From a checkpoint of a small transformer trained on Wikipedia: untied embeddings.
Each number is 128 + 32 x the weight over the matrix's rms, rounded and kept within 0 to 255. Layers, rows and columns count from 0.

# layer 4 MLP up, 256x64, rms 0.302, rows 177-187, columns 0-63
[[138  72 107 123 128 134 123 143 127 115 138 125  95 145 134 173  79 105 126  78 163 143 137 117 184 102  95 109 170 161 101 132 170 103 129 134  93 152 184 140 149  63  85 149 104 132 161 148 144  73 124 145 129 150 141  47 132 108 137 222  45 158 178 110]
 [114 193 132 167 143 134 172 188 153 138 192 139  84 161  82 122 133 138 182 130 130 161 163 142 125  93 210 113 161 122 136 147 148  58  69 179 120 124  80 124 154 138 147  98  85 163 147 170 103 151 127 114 150 122 167 192  64 133 107  56 102  98 134 104]
 [131 159 153 173 144 196 115  92 117 119 158 120 111 119 180 139 133 158 166 135 198 127  68 140  61 220 162 140 102 136 103 132  57  66 127 173 118  92 131 152 131  58 148  82  77 138 133 103 142 167 102  92  91 141 133 148 135  62 121 144 154 150 162 104]
 [100 158 218 135 210 140 172 113 133  95 114 151 144 100 115 113 142 136  93  88 153 105 123 118  92 121 128 174 123  29 109 131  70 100 160 126  95 147 148 212 133 152 157 111 123 211  89 154 159 105 126  90 131 157 122 143 150 189 151 146  72 197 123 162]
 [197 113 164  87 160 101  87 152  79 164  65 148 117 115  86 104 159 124 137 134 179 108 129 190  97 127 134 151 130 136 123  95 132 118 126 180  83 166  85  84  82  99  77  74 104 137  79  80 125 128  77 137 156 161 107 179  66 117 180  71 147  75 149 158]
 [186 126  94 172 143  91 102 178 127 142 142 130  71  77  73 128  93 183 134 128  78 103 160 109 141 128 153 222 138 138 143  93 179 137 139 220 140 119 137 128 143 105 123 120 158 138 140 173 131 157 155  18 139  85 106 120 169 192 134 173  61 123 208 120]
 [116  87 179 168  94  92  77 177 142 105 109 162 114 160 143 140 137 102 105 147 129  97  98 145 130 110 156 124 177 163 163 126 127 147 103 159 104 160  85 147 147  88  83 120 106 130 136  99 168 109 118  99 153 152 104 137 156  92  98 139 102 118 111 120]
 [159 140 128 132 120  93 154 106  95  96 151  98 136 125  91 162 142 138  84  74 196  84 100  97 159 135  96 160 124 128 133 117 145 104 150 137 154 133  76 164  89 150  97  63 185 111  93 135 128  62 107 156 124 175 203 123 101 148  49 122 173 152 144  90]
 [164  93  92 118 140 176 111 108 124 118 152  76 116 136 102 147 138 169 130 193 112 162 155 165 109 120  85 146 147 172 100 124 113 110 140 139 111 118  55 124  83 113 124 185 130 114 152  85 112 118 160 114 130 159 137  87 108 121 134 104 166 118 163  83]
 [134 103 147 147 129 120 168 139 151 166  81 114 147 119  94 118 120 122 165 121 143 143 196  69 163  90 181 131 137 121  88 128 117 151  97 153 150 138 123 114 143 177  96  90 129 133 113 161 125 125 207 170 128 129 103 159 187 129 161 130 133 128 142 136]
 [ 96 126  88 139 137 162 143  81 117 159 143 191 126 117 124  74 139 124 123  76 112  99  70 128 173 110 144 126 131 125 154  88 125  74 125 137 162 124  92 114 110  90 133 101  51 166 164 108 210  86 141 124  93 205 142 183 112 115 136 144 174 114  60 129]]
# layer 4 MLP down (transposed), 256x64, rms 0.574, rows 177-186, columns 0-63
[[150 115 108  98 127 138 130 136 156 113 200 156  68 148 116 126  79 146 111  98 140 164 133 110 101 107 133  98 115 176 118 128 151 145 120 145 171 115 150  92 107 139 148 173 169 134 126 126 183 151 115 149 143 143 121  94  67 151 136 128 125 167 151 113]
 [146 141 156 136 164 177 178 179 114 156 153 134 143 159 138 143 147 129 117 118 114 183 121 121 131 139 141 155 121 140 114 150  80 153 125 111 153 108  94 146 145 126 113 181  89 103 119 124 113 102 138  95 114 186 122 165 110 149 142 143  98 134 108 117]
 [156 152 133 101  84 185 141 105 127 136 160 161 119 146  90 144 143 119 107 118 158 170  87 136 109 210 141 155 103 179  43 191  99  70 131 107 113 171 129 170 119 132  74  95 108 144 124  81 130 157 121 122 110 125 103 119 111  98 199 110 137  99 136 136]
 [ 97 130 138 168 181  92 128 154  74 141 139 186 160 145 126 137 223 103 139 136 173 142 115 122 164 132 120 127 116 175  92 127  91 166 242 107 123 171 189 139  69  70 133 201 167 117 148 145  93 101 121 158 123  91  69  62 166 119 126 126 105 140  88 113]
 [173 187 106 115 142 115 118 145 146 130 136 204  99 137 165  91 129 143 132  96 113 166 119 116 128 120 123 122 158 135  98 118  84 150 175 103  97  67 191 144  77 134 124 157 139 149 103 100 135 145 145 139  76  92 101 100 182 116 103  64 148 146 100 118]
 [140  88 170 134 161 134 121 199 144  62 127 136  91 115 105 121 149 129 129 104 155 157  69  76 119 169  93 181  72 222 145 147 169 135 163 166 147 167 127 156 121 127 105 102 135 132 117 191 112 156 116 125 135 167  94 108 116 106 120 189 147 132 112 170]
 [145 155 162 151  75 153 152 175 146 168 156 163 150 102 145  16 176 173 136  74 113 179 118 124 159 111 122 183 108 123 164 119 176 169  91 158 105 170 146  75 169 163 157  89 118 174 109 139   0 163  58  75  81 160 108  67 155 116 113 126 151 108 123  87]
 [131 134  94 123  90 117  95 107 111  94 118 163 144 161 109  80 105 186 107  92 212 123  93  95 146 178 135 140  83 135 177 123 148 141 111 160 130 150 130 114  70 121 110 133 148 122  95 169 127 107  83 178 144 173 213 132  89 149  64 134 185 188 123 128]
 [121 118 140 118 181 138 151 147 152 140 109 158  76 188 137  89 132 130 151 119 104 173 130 139 107  82 102 121 111 142 133 121 144 180 111  69 126 109 105 118 113 100  91 110 187 140 124 122  68  90  89 202 124 115 107 137  77 107 126 158 132 122 153 163]
 [140 174 136 125 117 136 138 137 157  83 109 117 133 111 129 134 147 104 185 133 161 126 151 160 166 122 120 134 185 101  54 143 163  95 143 177  99 153  90 124 141 114 151  84 157  87  99 161 118  94  59  64 180 149 109 121 116 163 158 135 140 188 122  70]]